Weights of a small transformer language model: 12.2M parameters, no biases in attention or MLP.
Each number is 500 + 25 x the weight over its row's rms, rounded and kept within 0 to 999. Layers, rows and columns count from 0. Numbers have three digits each. The size before them is the row's rms in percent of the matrix's.

# down: layer 4 MLP down (transposed), 704x256, rms 0.103, rows 422-488, columns 64-127
# gate: layer 4 MLP gate, 704x256, rms 0.114, rows 423-489, columns 64-127
# up: layer 4 MLP up, 704x256, rms 0.108, rows 423-488, columns 64-127
down422 108:496527518562503453531482494500492513511505509503469466450514451499509518525532490502507496504534461526480496489488515460453479530521427479520511538528478491490502484508540502525555508517507466
gate423 096:510487495507467493482566486490545508448509480497487482520515458508477499450473511510518487453488494479496540511497491497516473467500517489532525465480501471507525530481531497513466521452471484
up423 096:507514506466516454511538546521541469489500507538478480522511498486518507520502539482482486475488445508451515517505513464467487531488563526464506497454500464484508473450479527553489536481509488
down423 100:526466500532485521538451543492468460499528504506489471518465527528483495502455489531490522517493496487516510484524511517539520544481493506500512506506496487487479466482492514478524491476500524
gate424 092:564550515478524520475475495503494518475466500499514517469524484502472485477503482497510543440489476506514497488502512515516503485491520522490529496489430474506462482510499471512456466510467485
up424 097:515498485516480548501489536545516486548484520521518474497520536514522499450461471498448488523488486532481472507466520501524516517489485502457521485484485481481542519476539489506511534509504493
down424 096:476478490525433510515520518496497502501502462471516486470485493509516502520509505539470478510477548484506497525555510483546482440465512520528497522489530515475481505478518570483494494506545516
gate425 103:501477476514458491515504516533475537483524504481468501539474482493479489427497485512497545502515506535476463464480494441500503525501515490479476510498492495526503505478483440508515475491491511
up425 104:474528516502504489459490517491517500468493504514455494506503508525449503520554523471494478450438503495491522510500533460498516496503518491513473524458522483461504481509509536500519529524530536
down425 102:493527475509514476475480500507501558525469518451465454545479460505498487487493494531501487494503523541498512479504480492518498485528501499493506485477504472476520515482495471520472534525475471
gate426 099:529571488503524484462502507523473525511450496490500501477524481500516468502480492481487499521517453458472519497514484469478512496501512528471484475487527512489554517480463551434434495478526496
up426 102:516511500498488501532476521504524511501483507487471537541474483477516508520510517553458453493471509527511496494526550520518520504483523534482454522478515484491493504510497517494508475493470513
down426 101:473455490510535482475499526516460522513482501503532444502505469456487522458452491478552518499503492520465497476504482472503470475528483472512515469515508503503481494481504507501514511521504520
gate427 104:502545464505507513521516518492527483493536510513488486519469440540500510524515513520505523479545529466481523483482516517478497472480500498502511506447515477477475485481481510469505519521525497
up427 102:494485492475476487518513529512502523511464508475494533503454507459475491509523461492493494551516511532454520506488475462519503496487474491476474513495498512531501491492493518494514528498553523
down427 101:474497504502479508521505558506527481524542512491511538501471485493531498498510476494515495516521552481500478515511490487478494501497480534507518505438507530529516449428492525503493519482519500
gate428 090:541495508484499479523562476535501510491502557483518542514535514444498473553491479513471454502500496495499488492502530487487545482466494525476486468529473471475492506510501462537499480503467496
up428 094:471462523566535529484471506463502478510523527479517474478477562500522507489492538497489484514540544488535470492453509507471475506509478489520465487473502482500517490467522542520477531488457487
down428 097:488500496509486511494506508472530509476485475481481490506488493539523505459469477470536553499482516488443461498518465470531483515502535482487517528497505528501496495545491468480515495523499545
gate429 100:502506446466470506464519531494523480484477480504488504531527488502486519482486481532530525524498493495551483520505500462472533519461535503510522512517528510480493445508519467491474503454519485
up429 101:449524531484493509504493443504477517499498513532481529547527481490513474515511486515507510484485544467508508501531540499524456494526477519522446503503490496520449533493502470477519481506523541
down429 099:493501540493476515526507425481483505467439472495479523541531464522500470486488492514519509499494481479519458528506509476488478504470527503520522481497493508468473485513483481500501471475482493
gate430 092:490503490516470486524474536471475505550504522481483506519501484532508528495510497484507478500459489504543503486547514479534509464485533449496475503453465514537521513483478530519495525529576539
up430 090:524465508538566503519483509530505502490476479521508520507472516481533498493520517456491505535475550511475495478474538519484509497511489516478550504510520523492471483448504501504485469488506459
down430 090:485440492495496529478490490525506510481514508516460460492508487500493507495547490529463537518521454492502526466476510497505489486487495490512485503530528482526504519527498493498506537467482539
gate431 094:496512516481515507479536478505503523452480494459481510482462516462497486488490491485501501528491548497500521508494492516535507494523496505522511467516483531486461499488475438504499516544486442
up431 098:485481474548476537511497540427508507520533526531499522461498499502479512484482530506517479520510466513504478451536477488510500515502527460532507517507534479470501486447490542504520486495499509
down431 098:494511539517505460527505539548495494431511526462519471456471507513528542528475500529493489504488473484507498459449485506473522481498449488504524510510553538455498539465507517497500496453503510
gate432 098:500523490503483482512466498463515519475502482499480474488576477509487518482509472507536495475505495465475491488452507482535483484482523531491491522490524460511504533537550491489496466500522475
up432 095:465517497497459481510490473514511528478517511551487469526509500517498463547550493533509486518527518486525475465469514474524469478474518500547491458462497511494518506472460492460511499480510499
down432 095:513528520547505459458501517481488529496489519481482482474487471441554527508501475499485440489499512535483493521493539494506475470495496516481493513507461451532480471482500513473508446461497483
gate433 100:556484523485489516460456552516559501473504493515480480529516523477505459509482505504497441486469508492490512523476543498518526533493521515496476520482546510469523478488504527504506530510513489
up433 098:501481494521529571499505495526499433506448503549461544511499508479515467463447505479446489463478508501469496500520489510498498532519498536490505504493494434491483485486505513520531533453504536
down433 098:487535523513512538482442510465488505536453481508508517500532484492483489519500487536494532515495487453503500497480484497526506529464538480507504525508513534495491485514475528503482492468481476
gate434 103:470531519482476524466481460517547506488518512511463509500507518508439479513520475519493516488494540505485516488486496491453531495454552508484504542515532510486483425498515479466518476500513476
up434 092:486502513515498521459505483461515499545523476519480576509476524481478516492512483515504505509507509513482520498497525491416498500496536497496519496541487507522482500501509462482515488496499489
down434 098:460518518534504503527561530493523492499473434525498509484505523502492513470473538492507528528500490499463470497559525524499467487531510480510498449521494509524510546481477503498484501492501484
gate435 092:541499481502491512510463489488496543531491501522475490481471501493504575504486494525516504525474463481468536457504518482502567471465516488547538512512509517510494463529535535494514453466514523
up435 100:504534516518528522470474478479500532511513516513481503451496513507455519540493481478510550501528514510509516488449484498458528449467508513517492488481487508525525499503540522508507455473470540
down435 090:493556520506472506434492488501546494495481510518544499490525505491480475513496533431537512504481539525518503519486500497477493489451494460461463481480479524488515501444525492494474483472469527
gate436 108:485520480439453463488522446468538482500494517531462474485508515534485504502526514516516463504508537495500558466504519480545555427480545495545515476479511515523492441517519526506548501464469520
up436 108:499497505444510554463480506516455506512471524487510506532504494513461501546499548524495466552520492507457511479504452475445513512480490523491514505479510501496510489507468520504490472494520462
down436 108:486467479460535520460514542453495513549483507467485500518486522508514470529543513493492485535532532516489490475556506509463532512480512497495515491505554530499529546486505483525490502457490501
gate437 100:516492479477529552491474546508508502446480460498466504486533503524503490516494531493505474472548515489457522531557489501528509478532514540446444499483509469553488532479492511484435516480525528
up437 104:533500495426497514491511503493527434492507471542462479467503500509499530523508504520495491516517491492495483503501528448541491517474510516511476502433506478500513532472497455508475500469470487
down437 103:471488509467497537491497491484528539546522500529469526509492521520492473460479509431513518477503484531496502539505521522515498503480498502502516489459508553502521513493492505488521499548513529
gate438 096:492535513490482441494549526493476501525505478499498494466520506474486511502512477495526486508493443458493511511539524528527502500516489520521487502487500515467511505534440471482489495527512533
up438 097:519526475477516491541528524500492513486449490545482503493513490492486523507521484508506484529525489508496501500450509525499496538494518458484505511497464500481495516501522488474508488487538518
down438 097:502478533528534485501442493508475486484502542463514503491518502471479488508486488502479510500481462539490496480527503512483517493518493540532553495529489559500517521544508483514520481490485480
gate439 103:474536516517512495452536501498502511490455512481446516504487535521494515526498506516496505464518549519483505490522503488448497491509518504559466484491512514501491480517495451457443542493526514
up439 102:504500549509495467535483471540473498459494502478485507518495481495530562487534489538499557505513483472480492482455506503507472492504491524483491488516505471474511522547469514549512511499511488
down439 103:529496492484486488529462495494503525498500483493517505464477574473497485514480497491519523512464542512517493554505494497504477508491439496534441499493504516446516504507496500514447489517508521
gate440 106:464529466464497529460529489449497491548533498524463512542520478520486479509538501546497500509514494507497557438504515482483562479462503495524534507522529531493508460534490509487516528500477493
up440 110:501510486467550488483506487498520494498536459451513504491499482515523476497508481494479500519519565503487544509525506544459510539515471545529484492501528492462508468462473492454505522543513503
down440 108:518522521484529503511532477516479524470532461509517516478480471518493511493503495501491511489442526474520543533546512532485449505500462501457498498518495482436502516538552553495466495488484505
gate441 100:514523535500473510512446489482495491449520466515480535481575478473517528470492503545533463486496499441506481513534522488501530496499460495446499489517460529520477529547501460484494450525478508
up441 102:506493511474429498510523508512509489469508484516539519513488470514431506508503517532505484518495490492519526521461493515555484486474501490507453514456514491493498477494539525510508500524497499
down441 106:515502497504506534479472478467473496504504492475478549491517528511491463502470503482530466440477528496524470495459533504496511487505485481454452482498488480501506511477533481511452500526489495
gate442 094:484482480472504468488515478496517466500503508541487523502516498493459524496498493546500495433494471476534559461500509500485499490486507500504523469482530463505492482518437551459474473464528569
up442 102:491474500485528472487503460548484500501486530462504478477548472498479509499477448516505505466541521498529474504483520485511463488514468499571475500488505479543499528510524521461519496486530507
down442 097:496555496512486478490526477501464553515486533496517485476517437477490491493504476501490452490517532489533497482483509519547482515534513512522470505515507515507486504494535474510491483470506484
gate443 096:509505486502493515501521513497553480496531514537475486494486475494488508486510478489502454507488488505517536495500479499526517487506467532510511527492566487501471471508497494506541521531516508
up443 095:541558534509474458506493548504485545489518521505498507475473502543489487478508476474509524507491476514512517475473516497531472506536449501500472500512488491520465508464473519548515501470514452
down443 094:500508510456495459499523538523495494523529484498513497489479515495497498531532450498519538535472477548559458491497504464490484486505476515481482519472479503508502522505490485534469495487543482
gate444 107:429473492481529514523478502507518460495518568513512539519498518493527461529518488504506490459476479486505510513474470515510489486484583566538481505498501492513522468502506543499578454493484504
up444 104:452465469538473467479517545533491491529500483513523543516477472493485429476517506507506503525504485526495491502482509527503506552525478481499497478526489473519560547506475549493459498459546494
down444 101:535551505514499477521505485505513505478490484495517486533513487542469518492522498546473493473489472502490484515522485492526470482494522466491479503486513471472456490523507530489506495467490499
gate445 100:511489460484505472529513495487535491471506542503504473509487487472489491501498509529545501438538546505497483486513507541504496493509527528518498521444485508498488454557432506477511473527549513
up445 096:495470489520469529532451537510514543456516497526520490521483477546487502463483471547524451538476498534486516485464476495548531499471492484496507511494476514509456512476511517541535458525526511
down445 098:483435506548490482551488499487489504484524455528519461477440477495520468504496472535524478472493472490517495483503488507517502483427476491505498512471551517508452421506497525533527511514505490
gate446 093:498460536493489457514474533489464536502550544535478521509485505540516519526503502489510508487512504485495478455541482489474471513481491514469426516522507492512507510481520546480488512470495495
up446 093:510525515486548499472505446500572516484499465501504470491537524515515512501457519506490496489486499485443482533491486530519506491525483488542487540505477508525524541514531530543527531517514530
down446 091:499535483541466487474520508487525476506481511490487481475510493498464533491512469514492477489536514515485499486509525485502499535521524460479540487481497503494469482514491466491484457526526513
gate447 080:512524485509467476516469484464501473493486465503495466514518498534520501477503463539507486509503522469515492518472510548494512462496532479509503488496497486531501458543511515481493459480488521
up447 082:483507477527476485521438510496464507483498509489511481460519509518522474466540504518527483498492512449501495493511540515534531477494537533487499491449504483504480488512477500500492466491475492
down447 085:490521506537468479495510475493494486470514526500538485507470509489532517499488510452493454482545525513484490510508492520498486494520506486512498480484447497545490521513503488486480494464484525
gate448 099:472514460499503522528481464515506496497492481501491477527527504545520492476500502526511466555504491485498519495515477501492482464504545529504483514485535520523478473533506563535494546453510488
up448 094:531509466562507495505474520506490505495495535502520489497455500498510525527475525501506503487490458468529499466443510527543520459499529530518462460523526484459431512500523563517518521528480536
down448 095:449500502477473517492486497528480479515503492514562488504565462503506490497540527525486514493536517480455556495488509479449475526547488474486531503512425507490495493512502498470456529475543470
gate449 101:500493487509495474465500511526533536515457453498466486506503529487534499494495483494521552514499487487528500540489493490474452487518498521515570510527523473490512526505471485501461537433555520
up449 100:494473499504486529472458520481527527472517506535494501516496494483492514500538486507482521507531510518511538469503511509464520517473508487499504476518509518491523507478496506463484506531489496
down449 101:462511536538488447472507476516489510517432513477483457511482490522517456467421521515526496518468486500484504534475495482502468499517467526533487507509465482487476485516486496481494493455498485
gate450 096:498491486494510551512527501503485489479497520551514494529516469534486522500495500504501462483464508503520471513497496490437498541479488486504491491485523498531482449504488480452487507496481482
up450 101:497491515492502490548527446526523530487543504488499506511537522482497508497530519496502503470481516455506505504436515500485526501471508494526490491484467451493508509473522506539518475529503476
down450 099:513428488502518516477529503523521455460484483512477513518514475475512499489534479485492521518493514568528489487488456509541494482460471524532458479500505550495517456497534470471488489490481523
gate451 103:513514504486529472495521472507502514471463498512486442509491496497501514480524471515509478500514462434489506502497504526514548487498521470513519484455540493499495459509497518487487465498523481
up451 111:477487491477547490484537492474512497530486517468495522473440481510563551505519514500513480493473524516554499537548474494503484480512541508521483481500501419527466520519490446526500510458472486
down451 102:531510509439507503484518547493502474485499497490498508526498504508505510487506503467485521519490524518507497464508478491539488495540494513493522537475476508508524502503448465506496474499493540
gate452 100:519480509518449506510430490490506499490504535518523542522479522486482506527535513513533548538494509462529510524485498472533495523504519504536498508475462526502484471527479488438525451564477544
up452 092:547500502528520509486514476545456520475468512493501449497500500463460463473516507507510500495498508478470476472467487532498487524497484524469504492484477483497509484518496495542480502563509515
down452 095:504509522516494512481524523489495520486480505511488437483493525485472517469436467521502517500500490522478528417496534503477511500468480463472538502493532505487502501457479521510496527561484500
gate453 096:479486474502475503475502467512499508485496552556500490523515544498518515483485501516511514541514484486486505484493464484533477473479502482526470520499493488549491492507507467507492487479535523
up453 098:513490497511497459488518486492499476508482473528508484534510534525475531498482519482481474527510463474462533536492480504534478487503507508489497498500525530514499488499495488524484507508513495
down453 098:486510514491480499524505592509531506526507490453495493482512474523504467475505465510522453456498482525501467504511485481477563490531479523495499468470500529471511520522510522528501509509464480
gate454 088:505512484491527485481489510512496528506485509487510499543511517509511499505524440468527488498523504485469457493515544470494532475511494517558482442506504507516473503479518498494499525481465475
up454 094:481497538485532453487488543474448491515467515519509524506498503473519505506512491531523493527488485520528495449495533498463509484494512551462497473506456491502507512557486509493454493517523516
down454 095:523486499488482505510492528533515510449505498454514506536509503517500504493524504437531499518541517443505523501527508491554521478487486531548495495488514468507494488483529480519482479483501473
gate455 099:552519491430500488497518515490475478527525519509480490489465490472472496543518451479505525478506524505509470487532512481519502469512496484491491475488490484531473506493496520549502483528475533
up455 101:538518450521512497478503496517514483491493484512516515438505543509513504517527494487461507514506472500503507502500487545525496500545522536497450477465519485457451459483495538507492496462501524
down455 104:500466504537514472528466513448507518448515506511460508468508504508518519486455502510488471475469469495452519471484483557494509511478473539497558544492478441493496534508521511479507516530503458
gate456 104:503511480484480494479517483489514473541495510525469475540537501499510493484490506519511525486495469521486514499487537474476552488501531504484490479500480483575515487537477506491485482467504480
up456 100:503470502485459490478500442472494473484491508467475493471500508495478543472538518456472543525465515518467486446521504527536520477551508506525454481488494514538551508527522505504504508507488511
down456 100:510486476473497461534501466526541483511475485511544507503442459495492500489525521450508496446491496486457463464467487513450454463525466487475549507546505490432515494500501528517466485476490496
gate457 103:492547470460533516498538542515481539480470505512479521445492520492502490525510531530506480502509491495496541457526492484476511512523502532507547513450511507481491486503513511503479498506523496
up457 106:504453508500476494499482493478518524540504437503473495507482534475465523471503506476485463454485488514533499492505521502527502518504444472495471479522509489512465518494468441501510464522483528
down457 103:485478496506513515499502495479491549508516524517445484450484495481512481480513489483497490491509517493514502483459501453456526499518458509505482505492477426525501499495482460502530495521499537
gate458 103:501530469431487528554499463508462513514498485517496542482506498468520495424536492535526483504498484516480500541482529501516498484488510534495488483496502501530486472499490524488530484478515483
up458 099:457483520569464486457465496509536508503503477505469494533535513484493484514490488482511503471483522467547544492502484518508504521502495450470518522535500496473488499510506489531510486513461484
down458 101:540491496530438486496487459510514564532510533491470548501474491502529499442512501537490482511467512504517498519502526480554517454501533499456498481503514516517475486495491506492506509535491499
gate459 097:563513464493439451489530505488521479504464502466479495507518506485479505470475475552512503480503490445470486505486495501510498510456540525503493492429503454499525491511462525491500470474530528
up459 103:489487507506486528481501496463478453484511501525531516491450489499495457560465512524523480497451504518498493511546522525468542512567520561471465477491497502483509489521475499527493495487448497
down459 102:511487492504481526493509494485502494471536468481532515494466488549489526521466529523453465504488511495516521454510493474492497511509463467508518504499492511464490517565502511513528511489473496
gate460 101:508511494498478494511518515490480498489481469533466511468540482514507530494501509494493487525464484491531470510510503496503502507495547541499464481484509527520522515510512503473507491477498473
up460 100:532546540497485518515467526552505471486485495514482507492512493504498478505505547502475500492483517564476502502519472497571482546469489515499548580463497518480548476478491514493506467511479504
down460 102:485522516492496463486530512494537536503529523530499442505465537493480527494542528460441517562476473538473482496500473480491480536458484508472553502469574492508545461484474510493496507491527542
gate461 099:507483501505453509529473463454489504508494570519457486541472521542502502508508501532531472538501537481504476478526486510503517480483478468527499520510494553517466487566508554526533491514529484
up461 095:499476450491543502530521492500459475544524511507498538504529504505504529523484477500450511503456484524487516487516484495463522464494475478502497475498561454471513483556522500491529467521509515
down461 098:484493498492466501491558507487511492539467530500532496531529496496506521543527500521506530504495532500465486520501536464499455475501539506491486507522471493464503518550528555529512499454515467
gate462 098:473510476520480546486514528502534479483496455503511531506521508451525501442482487521547480508483448480536501489436471495504538534437545553505473494506519510572547464498527496530494493537479515
up462 107:494481482468494478535505449486478482533500520539481511501532495553457482547524490483489517508519494511492528480531501518504481463510450478510513515512478489465501499531495526515506456469533462
down462 102:471502498520483525464495486529533491472519495513461523493519528463514514464469455504539510461497472518497507468493508478469548507467538546525471503513509476512542485500507522517510502525517532
gate463 102:489517481471525510493487507494465516525446487505479511451514515498517503445481487523499466492504512484480529469504447470505519524517486507524481501490533535500489475541460541526463517514515512
up463 102:471542490518483498519466496488499496506476406505547535528521523501481477480465464457449469528530494456509504493462496525506497498517492510492486469524455493530486507503552482513497474472533520
down463 104:492549494491478513520529507500475494520493516487469560509513517449482464534467470514482524486519467502481531497510505542536489479544523501525500489509480472456530523483495489519474460440489495
gate464 097:485501492490500491513510505526485486479463520516464490495461487506497509472505511503556441493495510511499507488508523444450515458478535528495476450505492513499488480511502510504501520520494527
up464 098:489522515446463463563480515483573486523534507510498548518515514544517480464519518515505520487470498491472497446520512486527473516536528504499504469510497492495500552501562490521479517490526525
down464 097:529469493535488507488490507521507514529459495481456466524546476451477460507504497504457450495513478532516511507440490478471498482483544500501513455494496527455519499512488517523486471479529473
gate465 093:478511475503513484486498521497479493484501529489488502486497521497533503516510492503492502475478519464517470493544498457505502434498479505466418498498502484504515486481491541475500505474518533
up465 093:503522486491506539517543460516502510443476508465511535471525506495448507493477487499573485511509470554455482497505511497473528510515495521563508493470551509533494497524517515492537453502551518
down465 097:492504586527500462486491507456488455508497512473512509513495519506521493513493528494461446511483523507474504493547492526529516498521504479505500490465510510519506496519556475444480506471514488
gate466 097:480519488493507525551513494528508525459510491486482496512491478531491491468491494525559483525512540468445483475514527495501473525490549465473521504468498481498490486521478485485507515523530488
up466 099:477524516486475505495474507507513506532493472534477458490528483470493497491531469498503512458481496487534563512488502470534534444510469535471478478565508477502471516505526510505504490492517473
down466 099:485512482464488512531504545511502530475518451473468458489511435545518474450500496535527497450492494450524536492503492503524510509499522503448498471498490512484454500468500493474488488554551471
gate467 103:551509458486452517491516493528483554532500482521480497500499450545494525482547509525510501499459461506499513475499503472502542484494496488513492494512527551498508456562491484512518516515494487
up467 102:504455498480466533509450490517478501488470488512536470479479544546530513478522529501475493500458510480525512507526495557545526508525490447508495508497521479461499516523466500582482458523491489
down467 104:528500513479504494508486479501507523441473534537527487521502484506510539494450548475500498509468488512496494520551505504441474522472461484473495507489512501505504496497507481530519463531495494
gate468 103:495533473461440539478499490496519525482523453510490507494485507498438482485481481481486494473481530502501567510523480483525526509527482495517500491499521486522474493502534433521513501516475486
up468 101:488486486552466458515457508463484502496479520483505511527534490511538542512502462516513491549547512501495527524505492516496514475509504500498501497484495492487539496490492495472519477490438485
down468 102:502491505494504514511541475498497521448513532499516517441513539479488457505486492518543501498491466516485468486498505517503481531528477490507521493497479496518471498518504498483458491486537491
gate469 107:515486504492500482558488488456446521519511548517504527454555472493507525489535491546495498507473507501476535494424509511525504472450552515503491511473504493512521503471499491496483470512492460
up469 106:485500505486464546498451537493511508483501507539475557464490495537509440497540506493479504472464450522500495517503497500517506482496515480498538492505507521513508449513505502496509519493550465
down469 105:493468465469477494537472477528461520469524478505482517506530509532514493502518470468559466547465503536490513441545486487556476501482522505480503480509483533488490534498515515486509526491511505
gate470 094:485543503512478529549470468502513495528531535541471513501508489491513497490530478534515482484508565491467487522509506456503494524511505534477485494465489472527525499462534526474487492535508508
up470 096:507501516496493501515475502507496434509509501515515522480514500502519506524533513537492488489519538518491483478513516503488476531516492488478474508510490507481542495460486460459470512513492506
down470 099:500501470486538501491522515483498463488496436474466481485497500492474535515489542469481523492477459502521489470491482507530508480484503479502516470526504482507455499469445463495506524482504482
gate471 101:499497462490484524538534543496513494492506503530477485509521485496501535497511472563495503491520559465486496492506492450448488503515478509499490545507460483506477507538519473506492497466537490
up471 105:513472493487502511498435499488487498512511527491511511466498493502538500499482481498470501496522528532515530521508497435512498524439508491463542504561524515566498510483506527514483501561547542
down471 098:528476501506510480515524540506501524537522459515468549482498478497482487478501462551495519511463490485479480499489502530517538499508525521510520545524495502497517521477540488513506492516536486
gate472 099:490505490458548533528520534539512475486509466483474527487530502481480516493501519493534515473499480477513526492530484472486507482442435513501491505491517493517512467510521490466499510488467482
up472 099:551531467488474462502475445493518504486476508504498486496510531514519488477519482515506471503521488499441533494495520504500518492486570503565515511500426496496483472499497509514509458485521470
down472 097:520531455513485473525490520505507456481478489477514526463502467463515506500480501475531470523499494509472499535484517514540504424460521515531513459508505478512501465466494492490497475477517498
gate473 106:493500524480538499509502516529522535421516549506449509463490495464536528465496509506496452521474515504514514486514450512498520452498533545458477478480533516530506457467484527507493517578507518
up473 100:508500527490484477457511493504525491502534513494485497493454509483475515502467547508532515527460503511499511510465488486514511532504496517505483473503501477470473493498478477522495433497497533
down473 102:477509533504503493489494512499481539475515479533512560482499525523517514491480501480528548517571475475497523485559526461524485549491503501505522553496518501483524455517456525469481461529514497
gate474 096:478509539508523464484501474509474528491522538503444540483490519508531534516534494512549501520502495508496503536540484483525450451529504510506516481496549472467459500461468456536461515504521509
up474 099:531495496458492502571494472531482507469544515515498531510507504530446435490541505524502534485496534507452500506523526488502503536481498527558511510499479510506528483506532503490503517492478443
down474 102:485482555508499503523471485478463493485494482496480495535502471493521479480507499484530466469521509511526537530546485517531499527536534569473510505484498461516515488466488511504519480499493466
gate475 104:485518505505438512499477540508508504467543513500474494535514527531518484494503464549514506507516568500522442510501498494531479482514496498537525507459516472505492521495463493537511481488548494
up475 102:493535487519497498526500518508514501512480474540511470541478526466508471503535511522534527514531510508458468487449500494516484483485503523491498483451503482484495532479552517495449514496525513
down475 102:494513493488500542497533512493479490473479511514538508488505483430534515446531529538531466469504515480507541513478502507511513525488542456481472517528512502507504500458526546466464493491481530
gate476 101:486510521478462471505440518483488441483484499523492461485497457521503505470488501533524499520465487474545494506531484456518497461515486476470463531523485513495523524526492526500487505504490515
up476 103:439465531564487494517502511514520476488522530522476476478515510499508541472505488502507529500491486478531534545497482482555544448505470507485470493519542538497499523470510484513493516511522511
down476 099:478518494519533519478497492539540552497484495536495510471511460512495518487477517462523508478499462527511532508478464529548492468468529507496531523500538548482521491497503484485479500515495491
gate477 114:482483519486484496488504508499518523472495515515495483485486457486443497526509523514514485478497465485459492482528476526498507444535533481495470484507520484520504497525500496477517502499537534
up477 111:509526502513524487508504513498507459465463521480499498503475487510482536486525496499482537489525495513521493511485485540506522447497522465495518532529513509478521473551468503469471509560500458
down477 113:503515486478479513550520516453528503475498540485491462482540519506490520488488514540533503486464513523527504493497443532512495452504513518478510501503511486539484536496508504480465487484537473
gate478 100:564554484520501510474496515503513471459519532518509467486469530498525502518493540473488474493509516476503472507502470499490533500487539503506534516498550503458514467515489490506487452454504503
up478 100:472495477466497509551472497468488544495516449462480471497473498511482494528523489507521527501506459485542518471508561531521567511481514503504478515470537540507474498486465499484500486536460524
down478 103:562507523545479535498438470492500477465492531529514494489508541454489524532441484499474449444522525479469489497489513499477516451460535508520496514465521468495495460500503466478510490468530494
gate479 098:500480475448505491515494429473492460488497507527478453478511506477468478476516515516519488463522573552491490492479484533533508459495507549487515501434516520499444498502463552516482489491488466
up479 096:521508482479469536420456444480519516454489457500499485440477520502500502495494490508478492498516472511525458509512522510504491544504492493508477464476504510505521530512481507540537508498497429
down479 099:496484517463497507520481568524495522517504496471526496497490512467528526487447512524511502524425418480514504492527517517481469520446474486520489513499489514496542509498490504490535526523501519
gate480 091:510474457508482556475515537499477475506491568491463468530468489498486530506509468547498478462506533457481513469572500507502522467484536488531479546500528484495465504471514543454533483481501475
up480 090:481437500455507487541553479459526499487465475498504518496513521499482518473494511448492513541499482543482506487497507509491495522451484502483529491430487526546523482502473505551484490521488532
down480 092:518497492451472529484546501471550510473485527495441474506464516516508499501514504502523529496525502468497522528525518473488499502494503507488487493490517470541509497498498521487487474509486502
gate481 092:535498474484489507477525534517515478490506510501513539502497492445499529532476506508521534484540520480520490535531490471474502465497533482525490468488497484534451499498474463485471469466489496
up481 093:527492472520509472543530532547492499493475528435514494490466509494539497554505488483481513529454493523476484527529539500480489524494523518533509449463498469498439512444507494489524509514522485
down481 095:468482520533468500488473484438516534502501506503462491503530513473509498456492517538510497510492494495478496459460505535518527508492482508462498504497486567521562534563523513515503480530493534
gate482 092:471491507515528478498540487485481447514514523500471524536512497443514474483507488516489486517523473492485480547496506512488531516550470526477513531516505540487496482458538486474476502505514522
up482 094:528494514517473484488519461541520535521516519517518459526441472498499476517476525505479511490476527526511462503490512501542474528537490524523500480500503479494502500538512475441519518481490450
down482 093:462515473485498535501469585466511540494486446469451523493520513524534480507507518464515487467487497499531495469521491496459487486477504489471509499525471515524494536476441482494492487488523516
gate483 092:509487491512555473519552501501509539515613546455500506496493470476481464523494503456496502474511515504489509465538530516513497510477495510551528470507495487517444477474535522522525481467493517
up483 092:516521532533513465513486503479507500511547510553483474470520488491446481507525455532524464507471484487503513484466481546510538515525541522509529506499500525505485532532493519501578483512464494
down483 088:494486481486479519513520498508521520459519497439504516534475505492487539514510501480475472462490497518489508471512502477514489504503465481542512514462476477497484458469512487517457503497520506
gate484 105:569489544487496546440490517518504531477488489466470483516515495510525486510543472536521478503483505468503516476489519508507507512480528536517493469512516471470508434509445493486489476532502484
up484 104:503498533528511499487458446458519479520521489496484462511524459480501553532532488530520523454477504507503466477463479525477532509488505483539520489503519493497474462500518499486498503508533493
down484 102:509509530509534518489498481515502506485467520504489440516527539481499531501513475504499472457486465514542506528473485472532498505497490483523488466486478500514526502520500491492508477529522491
gate485 097:450474504526495516541408510499488497477489521526477501488471478485501471484499507505532504538508534500520513515505477488542515493452530484470508496508475499510478490491480519518489469507470490
up485 101:456536501479439484496511523457525522539508489519471482480488473518510487504517499472513526508512505487513515493517546504532533495523529468550576484549470509476522505492481511492495500473510499
down485 099:501483520499523457483473473443490482505538539513533495538504475517524460479475524493501489502491503508501562508551518515524489462508531507429453500534493532512490497510499541486545479436478509
gate486 106:454535518499467544516489446465507522489497521475476493472519536531508552464463499528499512534533485509553478532481542513459529487479507434487529503499489476508507458510537504483537479501494524
up486 102:504525483504510508496495507497518508505514482504523517513493519474498531497498470484480497508480472492512486483521543508421491482522529502515538468529502531483498503540498466479508477481515492
down486 107:460494514496496529490518520512530461490510517485535474507478475503486498474473501496495448524546523476501488461534522440486494578486477469482517482507515509542471495497504560493425446501537467
gate487 098:483483443472505516493479503520518474476494526529506536459474497540520493501507492520476464450515515495487526505502484452481540490537466519456498441498494490520525482476537488491499497485547484
up487 100:508490486501504511460500527500537506507488484533473466496485528553474521496481498530495491474512478499529523495539467510491504543512474478495499511518513479478513491535458465480447474489488554
down487 101:508468485528518478513488497538543483537496554471444535508476534510489510515538469507525471513497541506453476505493504461484524466479505487533487510508451497507470509459516522505503530477471496
gate488 102:515517525504466458529495512478510497506499519517496433538495498520475492521531481504559501482460502525480482481490492504499534484504517474526501511481497507489471498540503491477484505527514608
up488 104:475486485469491517498496486488519505501495484530476470512507527509531511475491498521438506511519534527468541520496515482512499541480463491466556505503489509493456494505510456531475490495505502
down488 099:463516510516426476498511464449488507484517542483478468489459494539477518497480493545448508513523509509481516502452479509514498473540486477543493529503508513504514525579545522453514495491471511
gate489 101:510476494521479502495472509465523516555485547521495474492509520470493530539522492578515484463496512466512516471500545496453496493451532531503529460490536506491498501550500515454514483513533500